{"n_layer": 10, "d_model": 128, "head_dim": 64, "norm_eps": 1e-05, "qk_norm": true, "extras": ["attention sinks"], "lr_mult_up": 1.21, "decay_fraction": 0.834, "batch_tokens": [8192, 16384, 24576], "steps": 7006}
Each number is 50 + 15 x the weight over the matrix's rms, rounded and kept within 0 to 99. Layers, rows and columns count from 0.

# up: layer 5 MLP up, 512x128, rms 0.222, rows 321-373, columns 0-63
# down: layer 5 MLP down (transposed), 512x128, rms 0.0618, rows 321-372, columns 0-63
up321:45 66 35 68 54 39 35 44 40 52 62 35 40 43 47 44 62 27 50 58 47 55 62 21 44 59 84 48 71 17 65 59 55 60 53 51 33 64 57 55 31 52 66 59 34 27 44 58 56 42 44 22 48 24 63 44 38 68 39 45 48 56 46 67
down321:32 36 58 63 64 24 39 42 84 37 45 36 29 33 71 41 65 37 56 27 32 64 54 45 47 53 61 32 68 36 60 44 54 58 46 48 69 51 45 27 52 66 68 53 46 54 74 30 68 79 39 52 46 67 42 47 36 53 32 64 72 43 52 60
up322:81 43 49 55 55 47 40 59 47 18 38 57 52 53 57 36 57 56 42 58 38 73 52 31 57 49 54 52 36 63 31 60 91 37 33 41 43 24 35 65 53 81 69 59 58 53 48 41 55 48 44 61 31 78 46 41 62 31 52 36 70 78 66 87
down322:59 70 99 43 40 71 60 41 58 45 73 54 54 51 55 43 73 45 51 67 67 66 37 51 43 56 58 83 34 58 55 70 58 54 45 41 83 35 44 32 80 53 43 67 36 62 54 67 52 46 43 51 23 56 58 42 29 59 21 52 53 31 62 51
up323:45 25 27 28 55 40 49 35 40 58 59 49 54 68 12 53 40 54 36 77 62 76 41 58 54 51 48 73 64 48 29 40 34 51 47 60 55 22 57 48 30 50 63 52 79 35 71 55 62 40 44 45 38 52 43 68 33 54 85 66 55 48 67 59
down323:25 30 61 43 64 49 47 69 40 48 45 56 58 66 57 57 49 42 59 90 38 56 38 30 57 74 63 59 54 33 55 48 54 54 31 43 34 21 45 41 52 70 52 43 48 44 46 53 60 37 33 62 13 30 55 30 51 21 50 66 37 77 49 64
up324:56 48 49 44 53 65 58 51 47 39 46 52 55 49 40 24 40 67 42 52 76 69 66 52 48 63 56 56 65 53 59 28 56 30 33 44 50 50 60 58 50 42 53 76 42 51 52 39 62 65 53 43 19 56 58 69 47 41 53 39 35 79 28 45
down324:40 42 63 35 56 42 59 32 44 48 53 49 51 46 53 63 43 67 48 35 31 37 47 49 38 41 66 36 51 44 50 49 56 44 51 58 46 42 58 61 39 62 67 47 44 72 40 44 52 42 55 30 50 52 78 21 49 34 34 57 50 54 61 31
up325:63 41 32 48 86 32 72 23 72 52 41 39 61 61 40 43 72 55 34 46 59 68 40 39 57 63 57 56 34 58 43 47 23 79 68 74 51 48 50 26 55 44 69 41 73 60 53 36 58 74 32 37 50 68 39 49 52 58 62 49 49 69 34 33
down325:56 62 54 45 33 56 38 68 55 42 55 58 71 44 41 62 55 34 36 69 48 60 51 52 30 26 60 16 52 59 46 42 52 54 31 49 47 49 44 69 55 28 48 52 37 47 19 53 39 70 56 53 82 54 32 37 71 75 26 39 49 34 41 41
up326:28 57 43 63 24 63 84 43 60 50 25 60 51 62 58 36 58 61 38 51 59 41 72 72 42 46 41 35 60 47 51 78 46 39 46 42 41 76 54 56 63 39 26 46 63 41 54 43 65 58 48 59 59 68 56 80 48 64 59 47 58 33 63 46
down326:45 57 03 54 50 63 37 68 49 49 66 64 49 57 44 52 38 52 51 51 47 58 46 53 67 57 66 54 45 35 56 53 24 32 61 45 53 38 56 30 61 28 50 34 35 38 46 73 52 53 54 62 54 69 46 46 46 55 66 59 53 62 56 50
up327:27 45 41 52 73 61 57 55 30 38 55 33 63 50 47 62 60 40 33 41 36 63 74 67 60 20 84 38 55 57 57 59 58 45 46 33 43 28 70 27 40 54 40 37 65 33 19 64 44 22 37 63 21 61 51 62 51 40 55 40 49 20 66 07
down327:69 62 70 26 24 54 33 53 47 29 29 43 60 49 63 52 54 47 63 71 31 40 42 50 40 50 35 82 32 61 55 61 49 35 50 95 65 57 39 18 59 30 55 60 66 67 33 38 43 79 40 62 54 50 35 84 39 55 31 64 62 60 13 63
up328:60 58 33 45 72 46 74 65 50 47 70 54 67 61 35 63 54 53 44 42 79 42 20 48 43 42 65 62 70 63 76 38 52 66 68 58 76 39 61 79 51 63 23 59 31 36 76 13 49 37 40 34 68 59 52 38 26 58 52 79 49 57 29 44
down328:42 50 14 55 33 52 74 40 55 57 48 72 37 52 53 41 79 65 62 55 38 75 66 32 46 54 84 45 45 51 30 66 64 23 48 38 78 33 32 99 62 63 46 65 62 27 46 35 35 51 39 42 38 44 59 45 48 82 63 33 52 70 38 43
up329:62 47 56 89 46 59 74 74 37 40 43 57 81 16 31 42 32 67 66 56 61 46 45 56 51 35 46 39 47 64 31 63 55 53 67 44 47 43 67 67 49 62 48 54 49 40 56 42 51 49 46 65 56 30 49 41 38 39 70 59 53 02 41 60
down329:64 28 58 46 67 40 58 60 61 30 81 30 58 31 39 71 57 58 18 43 40 59 67 42 50 46 54 60 44 55 38 54 51 36 38 65 31 29 43 56 34 24 52 62 58 70 09 44 37 68 38 33 59 61 24 57 43 40 75 93 63 41 34 60
up330:49 50 47 56 56 32 56 52 59 38 52 46 61 35 58 49 65 52 60 27 41 64 10 51 64 56 40 54 43 52 44 44 27 69 39 60 55 24 36 28 57 49 39 53 48 65 53 31 45 48 44 52 53 69 62 45 41 53 61 63 68 43 69 70
down330:57 52 60 59 61 28 44 74 29 28 30 46 35 47 64 72 74 49 44 68 48 26 77 62 34 23 50 66 56 60 23 34 51 61 68 43 34 45 65 40 57 38 56 63 44 40 49 42 45 23 54 30 50 61 33 58 60 61 67 60 52 67 52 32
up331:60 53 64 51 54 78 50 39 55 46 74 75 45 87 50 49 29 59 61 43 48 56 48 62 47 51 61 45 66 84 55 66 34 62 54 44 57 21 56 44 81 50 28 49 23 31 33 37 63 48 13 15 36 46 31 60 52 50 65 34 58 40 63 78
down331:67 43 53 45 55 52 50 00 22 69 69 18 77 41 33 20 65 71 70 78 73 53 57 64 49 54 23 49 40 54 75 34 89 23 49 67 21 43 43 66 64 47 69 46 49 68 61 62 51 69 48 62 74 37 80 44 45 21 42 62 21 30 53 55
up332:38 49 22 43 64 54 50 44 29 51 59 17 67 61 49 57 32 37 50 09 39 53 49 46 53 50 48 64 64 41 62 58 57 55 35 52 57 66 64 25 67 38 43 69 64 47 24 45 42 72 57 60 68 75 40 54 48 58 62 77 48 28 24 66
down332:45 42 51 38 46 45 62 47 53 66 41 40 57 55 38 33 44 28 41 53 56 72 32 41 49 41 45 56 47 41 59 39 83 66 65 36 69 81 52 56 42 56 48 64 48 59 41 57 49 66 70 62 36 38 47 50 59 42 45 62 35 56 37 45
up333:67 67 67 29 59 48 47 56 71 46 54 46 22 67 19 39 40 63 34 56 51 69 60 10 45 65 84 80 54 62 37 72 22 30 56 14 58 47 59 35 41 63 65 54 47 55 66 48 50 37 59 30 46 53 49 48 32 57 36 40 42 74 29 38
down333:60 51 55 53 87 28 69 65 41 64 45 61 76 63 40 56 63 61 48 57 74 11 61 48 61 71 32 15 46 47 39 66 58 31 37 45 40 51 59 48 47 79 49 17 66 60 81 61 46 45 54 47 38 53 41 55 68 39 34 50 49 44 76 29
up334:55 30 38 42 53 79 80 30 50 34 71 50 29 31 41 18 46 69 69 57 52 88 52 67 55 33 52 36 62 42 57 41 57 61 37 39 47 54 52 45 16 55 56 45 31 62 45 57 67 34 45 51 72 56 46 59 46 35 14 29 56 57 59 34
down334:52 25 46 29 69 39 62 43 38 49 69 57 26 33 52 49 55 67 30 56 62 32 46 72 44 58 40 62 40 44 48 23 49 69 48 61 33 37 72 37 28 51 67 39 43 80 46 34 39 45 63 47 62 59 41 49 64 44 34 67 47 55 52 49
up335:66 45 59 32 66 46 45 44 49 43 55 41 33 53 49 45 24 52 25 51 66 62 51 25 69 45 32 69 71 55 42 31 47 59 26 54 71 58 63 61 59 34 47 62 26 44 31 48 33 64 64 45 42 62 67 48 40 61 11 50 71 40 46 68
down335:61 39 58 59 54 33 53 44 38 35 56 59 55 25 31 73 41 61 47 52 71 87 46 45 37 29 53 45 68 53 63 44 64 30 58 52 38 59 64 58 25 33 45 37 31 72 31 71 30 34 42 46 34 29 51 29 85 43 34 46 36 43 65 60
up336:46 49 69 40 53 68 62 24 60 26 57 14 61 32 42 51 47 27 73 39 44 35 78 33 15 36 37 64 47 78 33 54 59 30 30 51 62 33 53 41 49 36 31 73 70 36 76 57 79 47 39 34 62 59 77 80 53 54 63 65 27 74 28 60
down336:65 47 43 40 48 53 36 66 84 24 39 39 43 36 48 81 69 44 22 52 84 47 51 36 73 47 36 44 52 28 36 37 57 43 32 50 59 39 25 28 63 33 16 64 63 64 65 00 38 61 54 43 31 61 51 29 61 15 57 44 34 55 48 22
up337:39 81 37 57 53 58 76 51 63 57 49 09 47 40 19 13 25 23 41 51 64 70 39 09 43 39 42 22 39 52 66 24 34 57 45 74 42 48 57 36 47 88 49 69 66 45 61 76 71 62 65 42 18 55 47 46 30 51 58 52 65 54 64 62
down337:72 59 44 98 38 65 61 43 36 56 63 44 31 55 56 30 71 56 34 33 48 70 53 42 53 72 46 45 47 65 32 37 56 62 63 36 40 43 44 70 65 39 74 48 76 36 44 40 41 47 57 25 69 45 71 55 80 47 37 56 53 71 64 32
up338:59 60 40 51 44 83 54 89 39 58 50 45 60 56 34 41 49 63 46 82 69 75 88 53 51 55 76 64 54 35 65 59 50 44 64 52 52 42 21 41 34 66 68 60 42 35 69 39 72 41 56 33 43 78 70 44 38 73 65 77 15 60 61 38
down338:36 62 62 31 58 44 45 56 52 49 55 45 62 27 63 33 82 05 51 31 37 39 20 43 37 72 58 61 46 54 33 42 34 40 63 50 65 69 67 42 44 49 56 46 48 95 48 10 46 44 63 91 63 44 59 67 80 31 30 27 77 56 49 55
up339:55 53 39 27 36 48 61 40 51 68 34 64 46 70 31 55 49 28 44 58 40 58 69 23 47 77 40 30 45 52 61 70 59 58 35 43 44 67 28 35 72 47 30 67 60 47 39 68 36 37 70 33 46 45 58 46 13 52 71 59 44 38 42 47
down339:57 39 44 58 42 34 51 67 39 50 54 45 44 58 59 32 52 64 59 35 56 62 62 50 52 57 46 51 51 51 51 47 59 44 36 50 63 66 45 80 31 56 76 51 52 61 46 42 30 39 54 69 42 57 53 55 54 47 32 62 25 69 20 52
up340:46 32 54 59 55 58 61 40 40 56 66 53 35 51 53 59 49 46 59 52 26 46 45 48 30 24 29 38 68 41 59 34 34 56 21 50 64 26 32 58 56 35 61 43 51 56 26 66 35 35 58 57 31 29 60 77 40 41 50 46 29 53 45 58
down340:46 64 68 61 34 52 58 76 27 48 47 59 35 49 58 61 43 58 46 39 47 46 73 48 26 43 55 47 58 29 25 33 43 31 37 73 42 33 16 33 68 42 74 24 42 12 51 47 42 40 64 23 50 66 53 63 57 25 38 46 45 57 44 28
up341:67 18 45 35 32 47 59 69 55 52 53 52 54 52 58 26 65 56 42 26 37 73 36 46 35 53 38 80 47 72 37 57 57 48 72 46 48 48 45 10 19 60 52 67 39 55 45 33 45 68 48 60 34 51 36 51 51 19 46 33 61 46 23 74
down341:24 41 69 44 27 34 58 69 31 58 52 68 51 49 55 46 52 49 38 67 40 82 43 52 33 59 51 36 59 41 46 74 48 56 62 50 53 40 61 70 60 49 57 44 74 50 49 72 66 59 49 35 46 72 55 36 46 36 32 35 54 56 24 67
up342:64 27 62 40 52 61 52 35 35 56 64 55 45 95 44 68 46 48 44 61 68 50 76 28 56 63 38 73 33 56 36 64 40 50 20 44 45 48 48 63 54 75 50 63 56 35 62 36 79 55 58 52 46 39 46 43 57 66 53 59 62 40 68 73
down342:55 62 51 59 45 27 52 29 42 54 61 76 37 68 57 63 38 37 43 41 48 63 58 61 49 47 27 67 34 52 42 48 37 70 69 73 43 64 53 53 63 51 46 42 69 38 31 70 43 57 61 62 33 69 57 72 74 50 40 61 67 47 51 55
up343:92 48 68 71 65 75 62 62 54 50 31 32 57 54 49 50 24 32 54 30 58 72 58 58 28 41 45 56 26 36 50 54 54 46 48 61 83 51 49 40 33 48 37 58 48 52 50 26 59 35 70 30 28 45 45 49 40 61 41 74 31 83 50 49
down343:60 51 78 41 39 33 50 77 43 37 46 52 48 54 77 29 66 35 53 47 48 35 47 48 60 31 61 75 46 40 61 61 71 54 44 40 74 40 41 37 33 43 37 38 47 42 70 52 55 74 71 48 50 48 72 59 25 47 58 32 65 44 53 43
up344:52 35 56 53 67 28 18 84 38 46 39 47 50 26 52 18 56 33 54 59 30 56 36 74 74 32 90 53 48 88 49 54 52 47 47 44 62 28 71 66 40 59 49 53 27 35 46 47 53 53 26 70 71 68 53 30 49 55 43 67 52 48 36 57
down344:49 39 38 37 22 76 61 72 63 43 36 43 65 50 45 66 14 59 43 58 41 46 75 51 66 54 69 58 61 21 57 31 28 39 60 72 43 70 39 30 29 47 54 54 39 55 39 54 52 71 41 90 37 48 07 61 29 39 49 65 64 74 46 59
up345:34 43 23 35 52 75 87 58 41 30 53 33 54 36 28 23 58 74 70 82 46 51 59 56 42 51 43 36 57 54 62 41 37 38 33 42 64 31 28 60 17 68 28 16 49 57 55 05 60 62 58 38 54 72 59 17 32 45 48 44 97 56 40 43
down345:54 45 73 48 27 59 49 43 56 79 52 79 66 45 37 58 23 49 54 71 30 41 28 62 65 27 57 39 69 66 51 32 45 71 68 32 65 22 51 12 30 45 45 81 34 55 49 63 42 33 56 44 09 84 53 67 39 51 65 65 29 27 64 46
up346:55 55 53 47 50 42 63 67 68 57 55 52 58 59 41 60 52 88 69 63 66 43 61 51 55 50 47 51 62 74 43 43 54 43 16 62 63 56 50 50 35 32 37 66 31 48 39 59 43 53 43 71 48 64 43 61 55 61 52 31 64 41 28 43
down346:56 42 55 44 61 66 46 30 40 39 45 36 60 45 56 52 75 27 44 24 34 64 47 43 38 31 58 08 44 36 59 15 64 40 42 25 46 55 42 23 43 46 92 79 36 56 47 75 63 70 31 57 54 54 70 37 45 41 58 62 53 56 53 53
up347:30 35 72 60 71 57 40 44 55 45 39 49 58 68 37 44 64 56 50 79 54 41 55 56 54 39 06 39 44 59 46 71 39 57 60 42 55 70 32 48 10 06 33 63 49 45 66 41 58 33 55 39 43 67 41 64 31 51 43 31 58 56 54 58
down347:60 51 87 32 72 53 23 48 65 61 49 55 55 48 44 49 54 60 52 46 32 72 68 40 49 62 44 46 70 33 52 18 41 58 50 74 33 53 51 36 55 46 35 58 73 43 30 38 77 23 55 59 56 42 68 35 27 70 30 55 38 42 49 25
up348:30 51 50 70 52 29 47 37 58 59 36 83 61 42 64 51 31 64 51 15 26 43 57 60 65 49 62 34 28 58 61 51 42 46 41 60 19 75 60 57 48 64 71 24 30 37 41 51 52 49 37 53 92 45 70 41 50 75 51 44 58 51 50 76
down348:66 58 38 49 52 62 46 73 36 49 60 63 74 41 52 50 01 60 88 57 43 54 66 35 43 52 73 54 61 50 47 65 57 34 65 76 47 53 40 56 46 55 43 34 15 53 61 70 83 71 23 70 55 60 43 74 49 39 28 40 18 52 27 47
up349:43 36 44 66 35 53 44 91 47 35 44 26 69 73 64 56 62 31 51 62 45 48 52 41 65 43 68 43 47 50 43 62 37 40 80 41 53 79 43 39 45 64 51 27 73 35 59 43 39 35 36 39 30 65 50 59 51 60 54 53 32 41 64 62
down349:35 70 58 44 47 42 50 39 61 35 72 47 68 38 71 42 40 42 43 59 51 54 39 63 53 09 59 30 26 35 63 33 45 48 59 37 58 47 47 84 39 57 33 65 43 66 45 51 70 89 31 65 43 61 58 65 34 55 54 31 54 57 60 38
up350:40 62 62 48 61 76 58 29 33 57 56 47 41 60 83 32 74 64 26 56 28 68 46 33 41 46 38 47 32 64 51 41 60 47 58 49 76 46 42 52 45 38 74 87 55 54 52 52 70 69 55 65 75 53 41 41 66 30 44 47 58 52 47 24
down350:24 42 38 34 36 46 46 57 42 50 50 51 16 45 46 57 34 27 73 57 32 60 57 44 42 42 32 42 75 38 54 57 41 60 58 56 61 60 45 41 42 61 66 49 52 71 71 27 50 66 66 34 59 40 41 42 46 59 25 56 63 77 57 56
up351:62 24 43 56 53 53 44 38 47 38 34 33 15 93 79 56 63 39 45 39 54 60 51 34 43 31 37 48 56 56 42 52 67 34 56 58 40 59 80 67 67 61 58 40 60 48 50 62 45 43 34 29 47 44 58 70 41 22 67 32 54 39 35 37
down351:44 52 28 56 57 46 55 66 18 77 29 52 15 51 55 35 37 65 41 47 68 78 68 27 59 43 42 49 49 60 47 47 55 40 44 44 50 69 63 84 11 57 40 40 70 78 48 45 42 46 84 46 50 54 40 52 56 66 61 00 46 54 43 47
up352:65 36 63 48 36 49 46 56 64 50 57 69 20 53 35 30 29 92 17 56 41 65 35 62 51 29 72 52 70 47 50 29 39 58 27 20 54 50 34 39 58 64 78 29 59 47 39 67 40 65 62 64 45 70 61 30 42 50 41 49 58 66 54 63
down352:68 31 69 44 48 21 70 37 59 43 64 43 47 69 28 41 42 74 09 59 34 37 40 67 39 18 19 66 19 48 43 38 42 55 57 38 60 61 45 42 69 52 62 56 78 55 76 36 38 56 52 57 53 58 58 43 38 42 53 98 62 47 75 55
up353:23 41 49 41 58 38 59 35 34 64 28 25 47 40 19 52 59 64 66 61 57 63 55 67 23 39 41 46 48 67 50 30 49 37 40 74 50 47 73 54 39 56 50 34 55 47 66 64 68 51 32 34 41 60 57 37 34 49 44 46 72 80 58 33
down353:46 33 36 60 68 44 43 44 54 43 53 61 59 54 60 28 51 38 24 47 52 24 35 55 43 69 43 57 73 32 75 64 30 72 38 64 66 45 39 65 52 78 35 39 56 47 64 36 70 64 59 40 40 35 30 39 33 45 60 71 56 47 40 37
up354:43 68 42 70 53 58 64 53 69 68 74 49 49 44 67 67 71 59 46 59 24 75 40 65 26 60 52 27 38 35 55 37 17 59 49 45 28 41 35 63 60 51 60 69 41 32 78 41 64 69 63 32 64 28 34 32 26 44 64 23 67 32 49 46
down354:24 51 13 49 24 44 63 26 59 57 56 67 56 63 33 46 50 53 61 27 59 48 55 75 64 51 46 51 43 54 51 63 27 68 47 48 44 53 42 63 61 50 35 52 54 45 45 56 65 37 77 59 78 80 39 51 50 76 42 82 40 69 44 42
up355:51 69 61 63 20 78 73 40 55 49 46 44 55 54 25 64 48 68 32 44 42 61 28 78 69 58 60 66 36 44 51 38 57 58 47 21 48 47 61 58 43 56 38 73 34 35 52 26 39 63 58 41 55 19 58 22 24 41 49 67 49 64 33 22
down355:36 42 30 22 76 71 59 50 57 51 44 42 68 69 53 74 42 41 35 46 61 76 44 54 60 23 28 36 75 43 58 46 48 75 66 29 04 39 34 80 50 41 43 56 71 41 79 46 40 70 50 73 50 49 53 39 50 40 46 62 36 62 62 56
up356:85 53 63 39 48 70 59 54 78 46 65 56 30 61 71 48 37 59 91 36 36 80 43 45 28 48 47 47 30 50 30 47 35 42 60 53 63 45 45 38 49 57 37 57 53 48 21 48 54 75 50 55 74 60 73 33 51 67 34 42 83 48 43 35
down356:62 34 61 54 24 63 55 55 35 48 37 42 37 58 53 42 48 57 64 37 56 25 41 38 41 57 66 61 64 26 99 34 59 56 36 55 45 70 58 70 19 56 95 50 28 33 37 22 52 47 24 36 49 32 36 35 51 57 74 46 62 54 44 70
up357:39 50 39 28 63 80 29 42 20 51 42 65 36 71 45 70 45 33 40 26 39 52 66 59 54 57 69 38 29 48 41 42 32 69 40 28 49 25 57 26 56 37 50 59 29 62 52 60 59 55 31 62 84 81 71 49 54 46 21 62 46 52 73 67
down357:52 50 78 57 63 45 35 30 37 64 61 40 55 46 51 36 71 52 82 42 43 51 54 46 22 46 46 62 34 39 41 68 31 40 60 73 70 41 50 26 61 57 61 69 44 52 52 51 16 47 53 55 66 31 47 70 38 53 24 68 61 38 58 52
up358:51 46 43 42 62 51 60 46 48 43 38 65 16 40 68 28 37 51 42 50 63 42 34 44 43 35 58 76 46 38 57 28 65 49 80 27 66 57 35 52 60 34 59 45 72 37 50 27 60 45 35 78 57 29 59 35 77 51 55 54 50 42 26 38
down358:55 64 67 62 24 37 50 32 49 66 48 31 42 35 50 37 55 63 62 60 53 35 46 61 43 51 54 88 63 40 73 42 57 52 71 40 65 58 33 39 53 51 53 55 52 43 50 24 70 36 21 45 50 61 52 54 43 43 55 40 31 52 40 39
up359:51 43 44 64 24 60 47 46 45 33 62 27 32 44 64 42 61 51 50 55 39 46 72 69 55 36 27 57 46 52 59 24 40 29 36 23 39 53 66 67 44 60 56 66 64 59 59 32 36 48 64 29 36 65 71 33 31 38 40 55 46 60 42 23
down359:61 25 56 68 27 47 70 26 48 46 52 51 43 56 69 78 51 48 33 53 48 41 47 55 42 55 56 42 12 50 72 30 46 57 46 64 45 33 76 21 62 45 54 42 48 51 40 73 49 53 45 87 31 65 57 73 25 41 20 79 62 66 34 35
up360:55 07 65 73 75 35 73 49 57 29 49 51 36 71 55 54 64 39 57 30 47 59 51 79 41 44 58 37 53 51 75 28 11 52 67 55 34 51 63 56 34 61 14 55 52 18 63 43 39 08 33 47 64 43 74 37 28 51 52 50 56 73 72 61
down360:49 60 21 59 51 45 61 54 56 67 63 45 46 36 50 63 51 49 22 38 49 52 71 38 43 71 58 57 64 41 52 46 56 47 62 28 73 44 44 70 26 51 43 32 61 70 25 31 54 54 62 61 45 34 50 44 73 53 52 53 42 43 23 54
up361:69 43 47 41 40 73 60 39 45 82 48 51 55 32 51 38 49 22 61 76 33 67 30 26 35 32 43 62 33 60 72 23 33 44 47 43 56 29 37 33 36 63 45 44 60 40 50 32 33 33 53 48 48 75 62 44 51 54 46 71 48 30 30 77
down361:27 69 79 42 12 66 45 42 38 18 35 50 63 46 72 58 55 42 48 35 83 51 59 53 64 29 51 70 55 52 47 39 36 60 63 40 34 64 50 48 37 35 71 77 38 00 40 52 52 42 54 63 62 40 51 71 52 51 58 45 41 43 32 66
up362:51 59 12 67 79 53 41 57 34 60 55 41 50 54 46 55 27 67 88 55 57 24 37 57 48 67 68 69 64 36 50 72 29 63 37 43 82 47 37 58 63 47 57 42 34 40 42 34 56 47 64 50 52 58 70 54 62 42 60 58 30 27 40 35
down362:36 61 78 45 42 78 41 59 21 29 67 49 38 64 74 52 73 37 66 44 68 70 26 57 55 59 77 44 64 64 85 39 33 46 54 42 34 54 65 34 54 22 73 47 29 60 29 60 41 70 28 62 67 26 25 52 42 69 23 58 70 60 35 55
up363:91 50 55 62 67 67 42 34 53 40 47 38 23 68 61 42 63 68 55 52 67 49 64 66 66 53 82 73 53 80 41 31 48 46 47 67 41 71 50 51 32 38 33 50 35 27 33 49 47 53 50 59 52 61 59 27 70 40 50 46 34 43 49 43
down363:65 58 53 55 28 61 22 44 38 65 73 55 56 39 46 50 39 70 33 52 80 59 54 67 40 44 50 51 52 51 55 47 47 42 47 32 50 53 40 42 36 39 49 67 42 37 40 56 52 73 66 22 65 63 43 53 65 45 57 56 40 47 40 77
up364:47 38 57 60 44 48 62 44 70 71 51 70 77 39 36 37 21 53 51 76 45 35 61 43 43 50 59 16 19 36 22 33 48 47 39 54 51 60 57 34 37 56 58 37 39 48 64 55 26 29 58 61 50 48 45 82 55 42 47 52 51 72 57 69
down364:32 46 65 54 55 51 33 22 28 47 42 41 57 63 59 61 27 41 57 44 46 57 51 57 38 73 66 51 42 41 35 37 71 63 31 71 66 83 47 43 56 38 71 59 44 82 40 63 33 66 47 77 46 57 57 74 38 43 34 36 36 67 39 51
up365:27 38 38 66 60 28 46 57 63 42 56 47 43 56 70 60 76 48 77 58 60 48 27 49 34 32 60 57 46 34 50 55 48 48 70 36 56 54 67 40 51 13 34 55 56 42 19 71 41 48 42 61 40 55 49 73 66 43 55 36 37 53 54 81
down365:61 57 44 46 45 54 63 57 66 44 53 49 50 58 36 71 71 58 38 40 35 73 30 48 61 60 29 51 59 43 27 39 58 35 33 72 38 44 28 57 21 59 53 47 49 58 51 66 37 58 54 50 45 33 15 51 35 38 29 62 62 75 42 65
up366:28 67 50 53 48 69 66 36 68 54 44 42 52 34 44 30 43 31 43 52 42 36 63 14 24 38 48 38 29 39 45 35 69 72 38 47 46 59 48 29 51 63 58 56 67 57 40 39 24 39 69 36 28 41 42 69 33 51 38 38 42 77 11 50
down366:30 60 41 50 56 48 22 31 43 35 76 34 41 42 78 51 70 55 78 50 34 57 48 51 60 47 48 45 41 58 22 50 27 18 57 62 40 39 83 39 47 73 49 32 55 47 82 61 40 38 61 59 72 54 52 65 41 39 56 67 54 19 32 35
up367:46 48 50 70 57 58 40 46 56 33 40 57 58 41 58 54 12 61 43 46 70 50 32 55 43 41 45 59 59 53 42 60 58 57 53 41 55 35 60 39 41 44 70 39 40 25 59 42 55 54 46 57 55 59 55 47 40 46 57 53 47 35 56 35
down367:53 44 62 41 36 59 49 53 61 59 46 63 52 60 53 38 55 34 66 31 53 31 41 58 58 42 69 67 60 26 92 62 57 74 41 73 73 41 48 42 71 60 44 48 63 58 40 48 47 66 33 11 42 55 35 43 31 38 54 46 55 37 43 66
up368:47 32 25 65 44 52 55 23 40 35 40 59 43 68 43 63 62 65 36 45 71 38 47 46 47 41 36 40 51 52 40 47 57 63 44 55 44 48 82 53 40 53 25 35 28 33 33 35 48 37 51 04 49 64 57 20 37 32 53 45 50 39 46 32
down368:45 50 49 46 43 12 30 43 50 35 52 50 55 45 76 69 38 20 47 20 77 14 50 44 54 66 49 76 67 46 76 67 63 35 70 56 52 65 59 64 30 51 69 45 38 56 67 53 61 52 36 55 50 50 42 45 84 65 73 43 54 44 39 53
up369:49 56 42 48 49 58 49 26 58 45 43 48 38 45 20 29 85 63 64 70 48 89 55 36 88 59 40 47 44 28 49 62 57 63 49 81 49 55 57 70 38 24 62 59 73 42 45 57 30 51 44 30 41 47 54 34 43 52 48 62 66 39 46 62
down369:67 77 60 45 26 47 29 48 39 28 75 50 51 31 63 41 41 41 49 61 52 29 32 68 44 47 33 58 74 68 75 52 54 36 68 35 29 37 54 57 47 59 66 54 36 59 36 34 32 56 52 52 46 52 64 66 70 53 66 52 54 49 57 36
up370:16 49 38 50 68 77 48 47 45 57 74 21 56 51 54 59 31 46 43 71 68 43 51 38 28 53 91 39 37 69 38 46 65 66 58 45 72 45 63 33 43 43 46 61 69 56 34 25 66 36 75 04 43 50 60 62 64 49 93 48 73 36 61 65
down370:69 38 51 40 66 48 42 36 58 54 40 65 65 44 50 58 80 34 39 42 62 60 24 51 90 49 44 32 41 40 75 70 63 64 47 60 47 31 56 64 75 47 56 42 40 99 50 90 66 22 36 37 16 25 66 44 55 38 35 47 60 21 46 49
up371:29 08 41 60 57 63 68 86 51 58 64 73 78 31 55 45 36 42 50 26 65 16 86 19 36 56 36 43 46 62 50 70 34 42 48 52 60 33 23 64 54 47 63 33 71 38 46 82 75 34 31 32 24 13 70 74 06 59 61 56 68 60 61 47
down371:20 65 56 58 74 49 47 80 48 58 67 67 27 55 53 29 30 57 72 77 83 46 53 54 23 59 49 73 30 59 37 58 36 61 60 50 38 62 59 80 54 54 65 49 64 39 75 52 36 39 25 33 52 61 57 60 44 62 33 56 67 61 27 65
up372:74 60 45 63 58 66 37 68 46 65 59 33 55 65 18 31 64 50 44 62 56 48 52 38 47 17 31 42 42 48 49 69 33 63 43 17 42 47 20 44 37 53 43 31 59 22 79 36 70 53 32 53 39 70 44 31 81 32 51 28 20 41 44 32
down372:70 78 31 69 36 65 56 28 69 26 62 35 60 43 14 31 72 38 53 66 36 24 47 47 19 12 46 57 48 29 34 66 61 55 60 15 55 81 28 40 61 40 55 60 67 18 41 50 95 44 21 36 50 55 30 40 60 45 35 34 44 60 46 60
up373:15 37 58 51 72 48 40 38 53 38 58 24 37 58 55 57 45 48 26 73 41 47 68 31 44 35 52 50 43 49 47 41 40 20 79 61 48 42 20 62 50 45 67 54 51 33 39 65 61 61 34 45 43 69 37 52 55 50 63 55 73 55 48 53